config.yaml
norm: "layernorm"
init: "normal"
decay_fraction: 0.298
Each number is 128 + 24 x the weight over its row's rms, rounded and kept within 0 to 255. Layers, rows and columns count from 0. Numbers have three digits each. The size before them is the row's rms in percent of the matrix's.

# layer 7 MLP up, 960x192, rms 0.161, rows 693-906, columns 0-63
092:058116094134134079128114125147154141124125156120140159108130149119124108134146122191141119162107055129067151154123153140145137123118125123125107138123121085102122098123104128120144104087128123
090:061105122121120120163170118130127133124125111094139128123094149109135131088164158133074111137122127093102136124147140122127129140120108098094173126147159116136109116113127132121136118111141135
102:134130139062133132121133151125110125082072146115116116139091104156131155159125183161143146111142127109138137111147137122134131128138131117131135104188180111090137159093138139077138142123136133
096:139121134150144129160157133121164100109119117139159166088165117141106112128142176116118153124146104143094161150113133153125118103142137126120118133097109089143125166114143137131114109114141146
092:101116124157103081133139153130122138119108137129135161118120147089125154082140104133067189114103081104114126162141114128170119121104133093105117117119134093129109096131137124168167108132158136
077:154150127115123157100154167171176118112111143115104148119135083112050111118129153173154101177121090126149143116116097134126126152108124136185160118107126100090189116175143123155135136136138130
101:101142177167152092125170150074126136122090112143129141124135121120122109086119145153107146138113170131111125098143170150165116111093130161150103137135143105091135157117139132107146136136111124
101:100115092102144078113111185142154111106110116118119113124125094118145142167133099126139121155104169111096117160140166157114122138132142138160119131169170117144152147113126169093118134102119146
125:142109133148175128173112134077140154089133164148148173114087139107147123144114136160074185140124108135153157126138115152120125154081143085136143117127143056141117143115158198071117106098131128
096:107106138129118128123121128083105109085116101178135148117150104113106128081124125172124125156133130132097142106114181146105126142149133128160098125147112149177142156086099148112118115145114145
090:129101127124157101176147146113148131122142135168150072155137165100122120151133163122086149108137164113057099101159168146123092146118153161152120138140069137131079156055147092133167143143143118
097:137152145115159153140120164140153133136134115118136107122164085136074067190102118112110132172134148112126138132130172158113125162137138102160108106160121120118133161130134160083131125128114123
083:153105107083124109135158150128122130120100077141109129117160095162116110054157163130090124133136084141140134089111071093166115135122149121120087135115198132113123162147120133123128101104161107
108:137145088133088113130142100114156105139119120159139119119106142154126134087152112153080125092094116137151134131128143118197123124144133141113119074160138136133125122112105147156167137127153144
083:113145135142138126143144118147133160151144094122135119135118069120148105122131146136092131106130170131123141163119108147109121181129138137155114097147099133121135132121137150109138146135137178
108:108139132131159105144150176141110128101139123141161135069113157091113117103114151149130117111071144129118132142107138178116095148161136145155148135133147144111139116119131094120123072103136120
101:131114147114110116092116166119167132134103071148115147134138115141142136095125140095128125160175142134115135114132147138131090153118187107149122128147139101099107142099140121102140137142134126
102:127118116105133119112147176136111132130136153133151146123106109151112110146106172128138120106124100131130119097118191124139127133096131119177125167153104123140089162062144179117166126113164153
112:060118155130144112102172137162105113080110127136112140118082117149115146097127112182118167145108159124108144146126120128161132134151134129118154122118144076074124131143134159112154130102128099
102:074173113114117128158155120138114119109106097088147150117110128132117131155164129124143159107126147091141138125110130103155133155102138132114137103147154057152108148112143086073117139122151155
087:126105113150154094188124138104125110084135134145159095102116121175132125144120102160142119108132107097129154140113165129195115137132123108153077148134104119198109187134111149084125090137132139
103:111105134153176092148145185123132148093114119132110181127107088120116115149111146149088126140147126113141206127133124122193108136076124148115126160134115078134123183156123137139140112098108116
088:119129087131106121129146135102104114137119140160122124138114133132069159152123134077129129127172106100151142136142159125126131133166119075138102124121137153145122202153107152116100101105183106
079:099166103098078144132140133180154112107113105115147147109154104106141105174154086141158147185065161120143115166118126164133138126179151074136120096189166109119153109117171154108093152124142180
100:121118081147160119090168126131138118122103099130145119120118103136106074073114163202126152116142122128083149129101138128177079129125146117143132138112137132121138123100105118152168110160160132
095:134087134096186104156186128115116174097112158124158137126109150121137088069106127133118151149149141116092148113064138134133122132114132123119146162107145135160128125134123115170133124105110130
098:090093127155131135157137160121141138127095138137122162127122104109116078099141124123147099129109161152119124108110126150121120133135164169140113149130157121136131130124083132154136151127136109
101:110085156133141118153150108137071113122107137149114116120135107125084137171121136112123118122128121136117129107137191133168139127105128092151143113106113138114111185103092178136140097094130156
104:117126095103116134153130144095139152149097122171124086097144111110099135160123139124098121196110138063153132162125170123159122138126154089147115119112147131133130154129100171065091161131186144
104:109191126089126123134145130156146159129100146124173125127156153131134095130143151140126127127102094107132150157089154150114148117150151076112154085145130126147106125104072135070146153115159145
088:123158111129116123136125142120132117161118115119180155108116097099138076168121066130114100175109112117091121170118166147101145129123175120139084103146120068141124130127120144121136118102122120
098:095135166131124073111153125128123115148115135142141132111148156119121158132146106152108112120097118069140136180106179138158133115118124154124121083130161125121085110148139101083104102104129124
113:138101094107133137115113168124132065112153118104175144127124121090081150180149088121111130180144146117116141120109117136109108179127150105163074131107140124171096151090124178118144141109139164
115:125102132117117144159097171136103118115130093122154165089142145096116158112153119123109179120121078115132109149113135136113105140116140118146121133115147113151119106146186130152129143118116119
102:110130155140142121122129118114120148143105211116109075142105148141113128093119146143089128117089122128107178149081151142163153185107152124157104119093120121115101110098113109117119097116155123
086:133121130124116124074129145118126104157107160129118139134132104134159137111127105132122123175144102099152118141159113119092120108100167124153134120156148113115134120146101180122138151121126170
083:138134106077160085137128165153142135147146063115100140118102092116101095101134140147116130145095128133067159125135165154133114126117138051143131112133112097138116110138150165103098148102129140
085:159148131107096128102107144152102111088131126131159143126117077144096147121133122146123132095165109132110141117126147181163153128142167136186073077146114117134112098104171152136129112127130159
102:125135155122140130175111100119147142121108126127162128101102152103085145174167107110122127132137157143141153165112130137115124130145130125161128073127138102140112135076127125098143122111098128
111:132144118125158127133078124165142171127098141113174101100122160135126098112129098113119172120144121153168180156112121145163120137116135133160114127115132067110051161125120107113124127108125095
100:084124151117127124134146131131124093136126123139147112138122157112098101134149139111101144142119145101097136154121130112150143149090154127131155105120122111148091200103128185083154158115182154
112:094135142141158091168157150124117139120132136100153112107137115099147125167151106148100156123077071122123147146084157136176126146114137119132163125143164122090093126068153116095148085081109144
092:130113141108114089137103158152105109092137137110154090096126170071125080184142116108095122085142124116125121133163129174107117108133128103116156152134131141161126142149100094148172116145080162
112:134151149125162110122123118079144070149111120144147132097108107092121113091135134121101160142092123136105113157141131101129111142127123133142144139134126104144132126169164131114171140129194112
109:130140173145211107121156174132121121126082146163161101097098132105130087100144111113108156111171141119110147140121131150133124119113151159131126142124133116117085155105116107135161140057155121
081:116063152144152140116148120138180115119164149122134170143128130104099123099131131127134110100184146123135110118144120123165089141105129132110132136127168141105176126143152144140171104133178151
099:139163128073143140155137139071131092104122086129148130110114146140124146059108162132089134135152102118119115125146127158122151156152173067145138102135146113145130122102133138164111108141133143
104:124150093113144116109108169113147060124113149165140098111131080099138115125125137145123128155099088092096116201144094145117118151142145115144139119160117108110164103133158156130143149141137144
086:100146091092091112124134123136130134110148115155124146129124151120121156128114167163159098157152122098138119132099160112130112137127137126128109087207127104101143125140142109102121146132165178
116:093130144127153126149100157146114129150091173141145141139136092149058104145161142156132124174087108119133155107116115153140143146121132146154133118167129076144138173112129164090147105105141100
112:111119143108179106099128084089142126078093105147170165139142129155126099098135089162099146148126110151088154132134137183141143184134137172168090111106098125164083128113119141121143082122115175
098:118123081094117134089107132120155112067129127161111125114121131105139122114164108180149181129153103118105117145145117135135125191160161078166111113133158131083125074093169161145146094099142112
091:130138152122155119177153133131163177135126123120142173140107094129148135110119093135077163133093123117116102172146092136139105146149171069138144155143105105112100136111130133125116115126173140
099:109084162114152123112128120134149153154123141124114151130124142172080117129123089147097122128124143154156137130143151117131114154147122128118103121111181121068126096172087147114149149113163136
090:160135100122079152107118123133122124129115143115124111144133070168145134128133139150073123111122106128114157143126132148156123142110134130135113142127166105137113134154160128108120144127098182
115:109167110127148141106107150110189081141089121129156122132169138111078104059146138110122118119105146128099161133134131138110123128160160123127112119109109094141121129107102148123194126106147132
096:132126125148136114103146139114116120129098122169118197117102145149109137113129138105078111105101114147116109163162156121121099153155150109121132163120147147102087138155103150145141118131129164
111:161167123078177113139144125128143144116118168105120115133130135111140141148145168143108118117137092085135112178132145142155094139122118146166130102205163098074101144084142090079132137110100154
123:129104138136162126140112149103130157136127144146155126108151134148079134105110132132081155108155069153101105137134151122134117144133126101159136120134153104146131166147085183062151117091144150
080:117136145125133132139092141104131147101127105136160118112144100108150111114123143140156140116162074118116160110127134134135113159141116104182138162108132123131123117170082119136112124086125111
093:137155138120142081126131122118133114151071102150150129114132130096127121145120170139119151128084084107107128192142145120112135130144150106144107080141107115148076119111098168126132154109126191
109:101098138112116098127157103137112149135133146105143096121128166119137127121161126120120113178143154154105124117135135140122130113144135113128094112130164122108141139115134137138163136145173138
090:113095129120123073130099119144123170135127065144121174114118079109122126139130087115139150150139129149103123083115114142138161200115146160136108152164154145116097167143138131164117090091147125
108:148098139106180104157094121124133124105077133148160143121119126133126139125159119125129148142129128133149150118129120121144136149134136102145137103138134090154083137112108172106153110092109110
101:100109098142131101072160107117099135099169112207101107086126126126114109080112119144117143137124100135109099139144136137121119131125137145159080146122160137154150165101131116130173113132108137
096:116146158090129136116152114147153114082138120105107130141110112124091145154139085133124139169134150135140112178109130126163117150195144088129112139138118136079110156099122117078139074113151109
087:148127169124135128155184122117132163095130156127139130114094147196151134120125133118111124162161112152136134120095151145152104146109146092145155130110155131157111134117134135106104119086150105
109:114136106106180112119148180109114177129116088158137129135073078128133117124132125082110149140078093110088126148116128143137147175073152121120074122130112116121076156109139130116130130114126129
095:107139153101144109146123140117133099142113111137102112127164092156089101119110082113120145178090144151080132172162168131154132146129145105148110117132138110116120174103129172121128088101140164
112:114090157114131117180112141117124155127142113127151134078055128118128144129150104155049093100129115135142126128130110133138119137091145135137140118110131139149150167163156132109167095106185122
106:099134073081141107100087138095179122157125125102121113127152109095101103121177090092155123145100089098108123128123126152112117159130139116167136118167092099141129125134144155110106144122152125
095:095149096112114112125098154147156130135097118181151099115118120076122132143193170156143181173065136121075106110104125131139150134158112085128124098143114132108080108111135169109139089129139127
096:123106176129109122144120152119141135134119091144132149145107102106112158156137127136152149180148131103116122141146147140109105141160130137154146137126132121125093157140142189131146148144129119
095:148157129079087122154077168166117127092127098151136137104081119121144126163116139101094154150104145107091141145121182174173138149142137102144153131174113150091131094108179159103102093088133170
099:123114178108155121131120090106131178114110108159151171142135080113126156134153107151074121135134087110149147141101160143151134169114137125125127106097112127108122094131129162089118105111105144
105:096164113095125135117110135094122143119112133137163108142087137102139125169136149111140167164100148103136125111146135132115111182109152111175109124177097072136091110102134112097132130137126140
097:090110121097127074112131096111128147130107105140141152095118109127150111086182163092082151129136155150054114169107106119108145139120153122107124156125133119177123152075153149146130119111150129
130:136127141101166155175128152123133161148146128135144149107140125149100122177127142135101140161118123146129196151102177139171134133108124111135140152181141113102148176092123169107149098092108114
081:142138038141137125129121140144189125115106149144169112080144135161086106158151109105175174126152119103116165114128143126138125167144103123144129142131117115104109145138090152148107142115176126
103:095146135153167102139166127099109183138123126131160146111128105136120108094117129167127157137102142103111158114133129159162139153119138127113106095130173132157103103142109122138154085133123180
101:118109135092127160147110137137140146127101159134145144104109090145136160129116127135125115138138134150081146116122172114157102157128146162150138174167160125072108093119156163096126110092115131
110:145110120166148123147133153124159132131107151126168175108123156119090136168158113112090145124144114137107146143150148136147132154142135112134150074090076106107095114090107134130134088098134131
089:136140104082104114077120160106107089155145137142145133096114116111121097100160123162142205152103117118133100145123123151130141167177153115141164116136117139131152173137115168134181106119132118
079:106140122135086108170162126076162121124112103144132160109147118143109119097147137111086125113094136114103138143157175148140131121085118128145136092122141141144123153106127138134161053130173132
099:109137162080115092146102108126122168099068168157137165135111088166108168117122097109137155091123151154106106100153158134162151173119163124188126112109101133077142125083117190147088042104131134
107:087138137099142128115117173137136148097122131138137145109114147136120062119128099138143131161135179134072120141129147151118097139158126092160127131138165096146146114131111144096108148113129121
067:117149144146134151132140110183101147123167118127139100132162123105153110145134108105128112134128152136139164102104121154157134131146175131128130155116157118157136131080123121108117128157117119
094:106144112115134115129156113136130116162117141119127135104105119153096104117107139155089146109083124150158125147076166129093159167114112112136151133117129126099072169106084153123114141120094176
107:109126124134124084117163140115122101123120117110142168045091146117141149141160118148119160121126128098103115128147133103179118116115173091116130077148167147114141162161115126132161147127173151
105:106105125135135126193108126127112101115152143170171120079143155116119117174109161132087149111099084135117130103127116130167120149081130103144126167133198122151135123130114127100178078127116129
104:119081118147144060147125168134142149147116147147120154099094107143121147094118128148135175127152163138107157115104147158147103114100138089158095139098133128154126121159115114110116128086124100
111:145109099115174152110124172135113103155129110104137125135164111132103091147119150133090117153131107130105132128134132121147098127103166100135117114153134091098139121148121103120142158099154147
120:127129120156105104161107136123118109132146091137171120114138161122100102095137125135117137178139141143156196136072146138116128146122128114153128130125122136139091154140138137067142091108166133
095:164093141120151099113099133088114102136096141095134140097083135142103099158124158149105107116163122141120140113099136122166125125089109112118136137153118126124137163153091183131157139128124105
074:146151140139137121118087139097111067091136110168158084105085130108139119140168098142134149109181143111077147140113140127088124154159107147147123103148121121137114189103140131093142129134122165
090:096128122161172131155162084079120127124095107120130119092120139150140109139128148122126151157106131150100118151103126123098116145123150124111141166101141116114138123150138163125115120094089144
098:150148106145136132125116149138103135115154125183129122129127133117132098112172138206093140170079113110142103163086133121137114125148116120161138126143129138121109127118142141117115107095115126
102:107141127133176118136163131126151090117081171174118158140081149148099162098114166166068145123113106072097122145159143125098111128127141108126127105102124133096065139141128150105136128104141148
107:137134150152153133126157128107082126158122074127138133108088155124126095104154181121088172130152129130146114115165126110126135128105157071101141140128164092153134131140117161108170111125149165
079:146166150054152148137178133124153070116150155135124143138087133157105159117106166112143107119120125133070127105138142149159115149141120127161146140152130065099128148127128176145141101115152109
098:139128126128131123136121135127169137137121172149139114135142068145103122130125164087094112163162144105100189131145156180143117123086124125127118166156145116135120107151156132132127129141132109
097:105106074105115078119108117119147161080103144167170106102134123096122104145168096120096122141079150095094119148118163138148094121143136098119108118154135133108080121139119122136143114133141180
093:082139165131180135142142125113143146105094094123140150149077073145117096191112140115089119148088138134102186122169142126160125122069150124138085107155149081139148106117122115112146120109117132
099:112118139111143132129151179147148134138145152133109130128065122158119108142132112147087143099128074113146198111068139129183124120132116106105126135198125136117137144131132120058148103099147145
091:091151125117130130134114169114184144116136162142122170139108154118075116115112146157091123156129133098161121122177127133125087160127139096135149120120142175160171110122153144096143142145097165
101:144167118131159120120121202125110131130100159142128117139140100114109106137148148118119154155154121123131125142132115094129126180136166102157105143166130133128132157119092126117093106159162155
108:139062133127142129188119140127143118101149139120156151093084147116127122102140138098114125098159088124132091107128127152115134158148130117142137138166114134130138155146095117147146097117145138
100:120124068088107154154103118146103132111113092109118108127098082117118154143199152134120154190109135126135123137080134131117149103134146123153100089134118116143122176097183117085128163116130128
101:102107131143131111138150129138109134126092119095126137131103141138124128120125161123135129103130134117133160168111110159163124132125128153130130145162107134072165133161152161124135139118137175
086:151066094106151123138107130137127119070135131164148145125113099099134112144126124170120128151144115124099145143133109128138109147154146111133136119165157123117111138130151158110114107132142179
116:088137145181158110131138160074152163104083101155173131118120122131153080142131129112137164140114157134154136119125111163140122155137160056144097120116124092192098144103131123095124137117113124
108:152107091113187148124138110119128143111124131142149157122154153142100178072110131166140142107146126127118148110134152143175107159121135182153102135140140128083089160141156163137157127085116127
088:121117128069186108075160147119136132130146106122160132097107097111157118109172121153128158126122101152150133122133111118125104144114175063129141145148099088078150080099146115150128159092133132
112:141117111126139095107116186130133111089133116178175142141120150095127105113102170089134130082123136145109130112125163152118105155132161119149120142139118133109094110153160118070155076118116148
094:128096151109123106140126103035154116149069161173133148127125136153113095157134109130134125141119112088126128124105157167160120123120123183124148111111116111127105133125152103127129103129141133
086:113113107162151121105089152113134102085106111136126165154126064110166075129143113124133127129167112119098134134102130180149104134130134157173100133139131112123111137127133126146126186135141103
097:144116113116128125131171157103130159099080089133108177106105112105116161088151131157095137155131147109098111170127124161115107126167124159109122179114138118126104126102191112168147147117095122
090:151085151110140098100106098121138171094122135142121125102119138099134131115143131159128116133167067079127122164111143134139120139144117103160133130139105140111112134125111160148135148136119106
096:126106159161168106138157153068170075126095157158126134137145112146137146109113151089131123126172084145107148158122148177097119155092137117159144127118116118127118132117124141127111163116148127
112:110151132100133113130117146088100128135126118149126102125081120102096161118150113161113162113132110083136090175124166126138139134131156130183095084118074135101085141118157113080135121129103151
092:155118091104122125108128153101153121103115108149157175097169148174088091155158150159150135136141136102118142120112159108143135149129110144143139111148164116105148148128131175135142103092156129
129:109120162120155117170149124113172141120095114094160125099146084120103093147179129168130150142138108135072169156103128137113126159134124099129113142128126077185114143103148153132141118137116143
081:100125090132108153150151159145184113143159157102123164138122136140112137060118124126130110150138149129146132122146125161141115169129149126143121128153144123124147152168133158158113142159132128
092:135136139128139118147090160163158142141117096162144134130142076116086108142106123081068101131123130115133165123163176137111118117091124145190104125135162118118108130146145158114137156129146153
090:124100128145159121149178157107137125141096115164124174129112140108092107136116133145090120163116115150127139141088139175105132155064129107163110119132106095158134130088152132106133116132132132
093:099124113101154136135129143150174167086097148135131075142139118134088155119125174113143126136149158139138123115159105129141105161145135115125122128175158104086134159069143186173102129112127153
099:129064124131100125136172130152185116099121144140134111133137061147095102091159146163122138115145182149100171163137111126155094118126112117127134201154116100115102150124095142162143169116144170
094:137117072134099098146131135102119111157119065112159126093138175106137066156144120107150163141111076129114117178130141137139144127112129094109111125142140135123148135135131162099158137121223167
093:139094087090111110086125142133114097155143172153114147126124121100118155125134105166101132101078135137132131148122119126137138146125157113118112162139128132067130140158127150136123092096112128
111:133086132136134116159148142087121108095048129104145168092091113121119123157118141178119201088155090118136115142100122137146116189130148064122096152101170099156131117128145120136171094112178106
112:134083154139105142138137125151130134137110119126177150088131147151141125097153118135136127148166097143116116142092103148130126129154160135126078159103126100131120147092138166137139154100186149
089:104138129121131094144131143112135110091121138132187140116122081096120088114149137151098129158135125094094163135129207149167102130167149123137093123136155152100135170104128118120144120115111151
104:088112129107083114126187156134110075137122162206130114107120127098134184111155127146102144120139134079158126142165152116133111141112150126133084125098165139108086152136178148097148090120136168
097:119155128114161152102169104138134140103102141142120162115124079127072197136118121126161118140142120141131184138132141147138119144074129136150111130106132063085133125134161142096098084124139127
129:134073108136137113141107144109114136112124121160147134108083117146105100139136175126130133110087118130127152128131116152168130169155131159150111141128144107121135133136187110104163135110166121
108:115104121134131118128142140153118142139123126086160140130113072147123117079123168129147111141131115160098194106066144136126124138113148122127134190191145129122086149167118117077095151105131115
103:116107154145158122146117166134174143169130153111149070148120150077102087120120112126081127126133134142084150153125146124119085186124153102152135145159100137136150154126102135158137130142140137
095:125104137138117130118090151110173095120142151137143152129123121113093160153145133095126128165114108085156146130147123156112114202100128124147111156159148132096138124132149118116143092128139142
096:098092079148164134134109119138172137130135113138150162111138140138129143119106091126150174189083140144079133124154114118138100125091156099111080097099168102092191122148119176156126133107155142
099:089097137125146121109177134110146129126118146136150108115119091126078140117111101137140122157158113129174143126128188119144130123115110158114115112153142134092123133145120121105128131087131102
105:122149137128126134111111135106135110151081130148150141097159116121102116083119135143122135159128089134155114149115124122098135173132154139156148157142150106161149140150118119110158151099167129
101:105092114145173144116193120102130092123142066159140176121127109177139119147147125120121148091115092118170119162131120148137132158080126127128141153101108098130104127098176109126123118103149128
106:098084137128128122165152156126148156057104147132150128123119159152112093098141167126115154111154108132138146128133152164122095131141141091170123140097129106128094096161095164145105127088121138
101:137091167087195150158101227091142156123102095167143121131138110128147114132140125183118145138120096098125143154113108102159097129129148092144112134135128138157122106163137158150127151114139133
108:111156104112159109161119129102139108148082101125169150086112140069139100095166158177122137138114113102140098159148115136142095127174131163135106148111139112161132143177111138105160146145124104
108:148095105112145141147137126080115126117135170146139153126112153097144126151118109105091144162121102120102103117111158159130130151097140136125163137151137109151102123106114130141166103116112135
108:090137120124137113152124122123146136144151136111162133100123145117119161171132100165145148147140098112134148146105141133141147133114131141155114106071101156088097149073166148124129144110127125
099:152093103118170126122159153102133081139138138155136114114136146117118139098095114176140148161132113159118136166068141117087112131144176100116087146138184134120152135136109144136122135112165114
106:139093075135146125166123160060145128144090117165157129113153138148115073125127149137120145162099119139123104163119130118127100146138150093151105156151083084141103159122115098084122103097146137
097:151114104126106122129101144116169117103073172187134114131153116161077168101121135180145144128140150126070170109118144139168118143163128088141106127117154115102080077120168149132115125105110113
097:142136149154145133195139152138117119136085128090161133116146118124118100149125108127086111102144135134146110150138191169125117130125138130155110135106080092138077171090129105152157145108117142
084:133100141059143131129093120121114114105100147138135149079111107108149165111149129159104138183145095124092101170147157152122125125155141125178125095154158110095092125129130159129127122127143141
097:132154087141140103122117115137091071162103094103102118118090157136111159111118128117142135100111150143126095155124139080145141113104150092149076071135158152070134163129143161106136107137158161
116:084133105134166070133130136147120161129107111119134116104098147102135135110139125163121173116113058137114159187126145130140121145135126060155115123139094137118106100102105129087121130106120150
079:124122143129126087114187132162146118154082153147124143096094127142155138088166138142105135126132151105122128119104107116174155123074128129133146103130127113137107125067155097112123125143173144
087:107123136116139115116168125122113125082133118120125113137126115139107150136139114096169132161156146122111134125102192143097139110140157098169179136138157112092083120131128154132122118139154160
093:128111172072138096101143123127130135103095133165149095076134089164125142083108156141130169146143163168121138130143106131115149153107172125111124132170138160098109139083142151129121115107144153
079:132156111121141123111164135147108134120089130132143138119089129092104171128111123154135125100111128133143111138137126139189131119079128135124134129160178088166109134143120110078119107117154125
097:123156121124104120144096150126119107101120156133139153145105129129114137149123090095132121147115119073140127116139152142110126181118142089182126138157112108117143168120167187132132121114109138
096:153157110128143148143125114108116095124095173180132107140095123139080142158119169113099134101171125078152151144137151120188129128136141130151113112098152135144141153157146147126123093103134132
088:091172132149160129148099099134096142118106072125154149099105129111118101156114165154166162164142130129129146136144139154095142147176174129138087107155121125102083147115111128139122136152107155
117:108133090112127114161138113153136113121129143121144160112120141120130124137153160120107126145151127132107191170115157130175145139146141105150076090143156126146138142120121186115111120094128172
099:108087134117136123097140172085148124123118157155130143165126097126109171105102125170107120141122128095124129171163159173116106116163153136128139129126111121106132103108210125117124114133121173
082:130100145094160151146160143138117125118128138123158107094114099109112149112149109138119150189175172160123139140113119130098128158153132094145139165177114135091137145041174121118127134123141176
098:092115131100163139110136121091121088125143133118137167081145095136121138105128131132128141140102131112109073170131118141118120144139148153145146148121169153078103076159149135119132131111129134
104:128142107087152116091165127104129101162066115123168136121125127121089080106144158095102118173132134140122099167138133133105128157123158102173092141083164120180128126133106116134120135151173130
091:143142103111124140134120121109152127139121123146143098128108110083111143091139140138116125133105089137136154126085087122145151173067132125129107104134127147106113126118173172081120098113146114
090:101139082147096103106173160136170108114113115144125131135174105113099109101147144162124137184062122125116108159121111131124102117134164076110133125102177141101143103147133102119176118110113145
108:131142136083190115124141112112136153146146111145160093125129117122110179128115162133105128143159135121097117101102159125160129144135146141121103122146114117077129148112105145113112145126167121
087:066134123144152136106088125123178127121141144145134133146112144084132110077140131158163151176136108110109117096117105164119106121125123096106142122086152109126145106132159170142123138123083139
086:109108145112138123132116163141141102148154142129185144146145146069111099136161124161124151124140165127135101123132115144147114150146124109116137110170142091089127131121135119141157148150165142
098:075146126143128078154111117089109130183108146128149126101143130112091087094122130152130097125091127113141085146116166124124138147084130139124125117128157132160090165124103102110119127125145157
103:146129140150134119160111181141137144121112120124146145107090111124098085113130148144160125112123142135153132128127144160128114133174166123157128147141140118129148193147087134136146129130134102
091:097059177139124111148166137122115126153142113182114154139101137086099129128131135143085118141143143116121112099115176161208143134093124167136096101102136118136126151111145132113146086143150123
099:117108107108107105109164149165108121112111111109173112128128141111120135167180134097147178101144144110106146143090165144130134191125134099151139091141122084112152140111159124075128084135177160
101:130134065119107119168163087140165083134083106154134166086117116130112125107131109153122141148124114141117121159144106130108146149147114151118136137090127085094128145114152149136136148112098125
090:119122091074126108147150183098150111146129128135134122130170150115149107092180123128106123129115118082099100159126110126139102157106123100123104137110136129118094147132109127126135131075121119
107:143087114139106130154147147148151098144121172147108106124117131135106099142148101144148156151154100133089148154139118151144135122157129088114145147076154095104140159113107156128111128101124116
103:129085116119122076133093130125095123131098095161095142107125142112100166145116179145104148113159114105149115167102130119096137168099139128128185116146141127143133185131160174072120101159152116
105:126140104135116106119170135064174125123125142109145143127152159140138144075137125104135173117145134088133133131140122163124135137112139094112137102119136124140115117132149168141141130121166157
090:112141123147116133175171130126120146145069108130111160121130117142134133132132152092122151145105149112086100149124122148141142105121181103136103120093163128129137131104099131102117087122112132
110:132168146114146149157145141083166067152099162152131145104136102115140147082108135145126142181085129122142109148129155125121103138111157138158150157138167099111126132118182141124133140136135162
104:126147096101155149155133167115121115114136125127128085117089092115113161105120127151103125179136096076145112131114166124119136161132149078183152087112123120158113148107161113107109128135139142
092:075111120142148107139168147131150160105160127115145109121128087124100121080105181153114133125165116115078141132096138119146091143089124142135125152152114134160055175123132132135155190131157111
076:129132136159107136126119130084163115091132101119143125099143091152090128102146136125109108156136119113135164149103116124126119145119112129138147123124132198163107147114133159116123122136130114
088:104131134136165113128173177159094148091142118139129140115116084166133130126146127124103113159152143112120151140116129136122097114106127151136164121129163147080126132080163126100107148119130114
099:144088094125105147147104118137145081101128132127137094142140113128122139124125086148128134159114084144143086119138102140157144152134128033135141146137123084155117096155134157115127121132112092
094:146154092114120107126165129119127102154103151107138134132130112105148154111150134130123152124077132116123151174090113102152106110119142083131132180131119177127128132120107144098138117145144129
103:133089159116166136090112136144093100097121145140136117133095121149110156124155132116097166116114140115144077129153138135148125147153174134178141098139127117122101118154145145072133106134147165
090:140134134124143106151135108136141121107143173165150107135112116106168105101134137153105120140128095132120130100076143145125118133088189098131093106163104160142127103127155149133158109120116135
120:151104137111175105160126109125131149124065097123165145114122123139153146143139110150110141136131171141149123152133143175141125160146132147162110129096154112148148103072128145138149155121096160
098:105148106143130145090122130131124092080149153162127174100128119096092114148140112124159126122113148098123144099123157161140105132137126127129134125150123100060149127154136137116165130114158132
090:116114131128092134151126117117136105154129139108137080107135126067102112143191147107146122147131176082109114123112177110114154136084116097116093116116108096114119167079117145093149152144152146
106:142191136114156111159147103131122130081098080102147108103137099115118106106117126146116138123138104128066134130130133145159128131154145121123147130158147105103115117090133126134128127116183163
095:156132127142103145137123144113154100093123129121115139131129128118092163123119116128137131183110122072149114128160172117129100160135136134162094072178125143086146108084178159131134113140146167
100:137123075092144141124120107152153139114136176132160143116113127142107146144143163137129102184158149147123123121126140154165111158119125108145154148137099105110127135162127152141103157127169139
095:120120139109152144117156120092120135150137089128121138126125125135092108119118137087128165101118119122055144108117128109184119153100139157135112128161117103130141159106149149078138081089157126
110:136070176120122095152118120080120128109064137117181152076132112158116146122128126140127120130160126137115157094111189153152124152112134140109133111121121113181122156093118148131120138147166118
104:108104129104111110116101116119128131154085101142122097121113125113141130090130109135149120159149121106076105162109132152130131163115181101120068127154155147169152124098127121116127131141118164
113:126135127128134123163098138093104123123133111119165123121082150163103113145110123115141147119124115126117160094094166124191152166132150110148147082157118134152116122119123132071174098107138136
103:099164106158144093148121124116123091167097133104162145109114124127087121145149129110126127143117145148118140112098146104098132139144140162165123109114095123151120141147148115145160140125113102
096:117133147114154111161170168109098142104102120131125078097140137086109115090131132135083104117140152121096141135127118158114110135135153104145160166155127138147113117083124102149151131133118140
086:165116119097144121107137175096121098124132104143133120153139104096114115130136110132120129154154150098136072150154107201123127121118142143132102083113140095119139164151159128126171141166155156
090:087146119133193123114132139125145125139097120154138141148154100095130088080108118154117132105109086152102118170091148139120116174152139151200107163150058110163108149139130127113133118110138126
091:125142071129117123095123123144131121104070108162113096126138123160124116105130137113131164139149139136081118120169162125138135140129131090155123116111143133079115089069103163149124127105129148
094:124104134128137142125081152072121122087127140192138163111137116142122152133127099108126112136128117072117138141076140122142103158089113124150153142118127138140095090167126082117110129119157130
095:127091134127147135121106166123125168143120115170117157094102064128127067133123091136146118154114092122098191145154158162175106111098162149152127131175136118124127115161112179127114109100158141
097:057120121098125117116135123147062132070088107146139133100110072158136153121122158132109159119134113101091079142093139119132150124178167091179139140118131136105136143131179147151149114119129126
100:130136123130158148163143107106159113164155124120150188129115164128083098150132141160093119151110153137130142120132159144125115152131118113095136162135120128108148161140091117100147116118196130
099:094141107124119153097133132153098171139109122095166085120137129126102104160147148108074141136143092146082129147127218146172132128124140134151105104161089131126111140100133106119155145117149163
098:148124143127141099107140197116120089107137155133105114133055142111078150136109137160095103142112152075111143145098166192104106130119123082173126134119161116155137112141155137099145137128125160
125:099114166113135101154124130110103146137131073118189103098113136109127103109116128151121129143129137135144135117125150141109140155116142112177118094182131155137134143170151172132145058117178140
095:141140132083141122108098121099141149126149163136125136155141129111110178150125108085142122160124109100092115123078135150133122155109151144154131155136125093120144169121124173125116151094122110
076:139154119129106121122078099137152106153132110143168060076141076089112137160169118104149141158141172125140113118141108127114127181141105130180133125134084103099084169110139162101148090115115169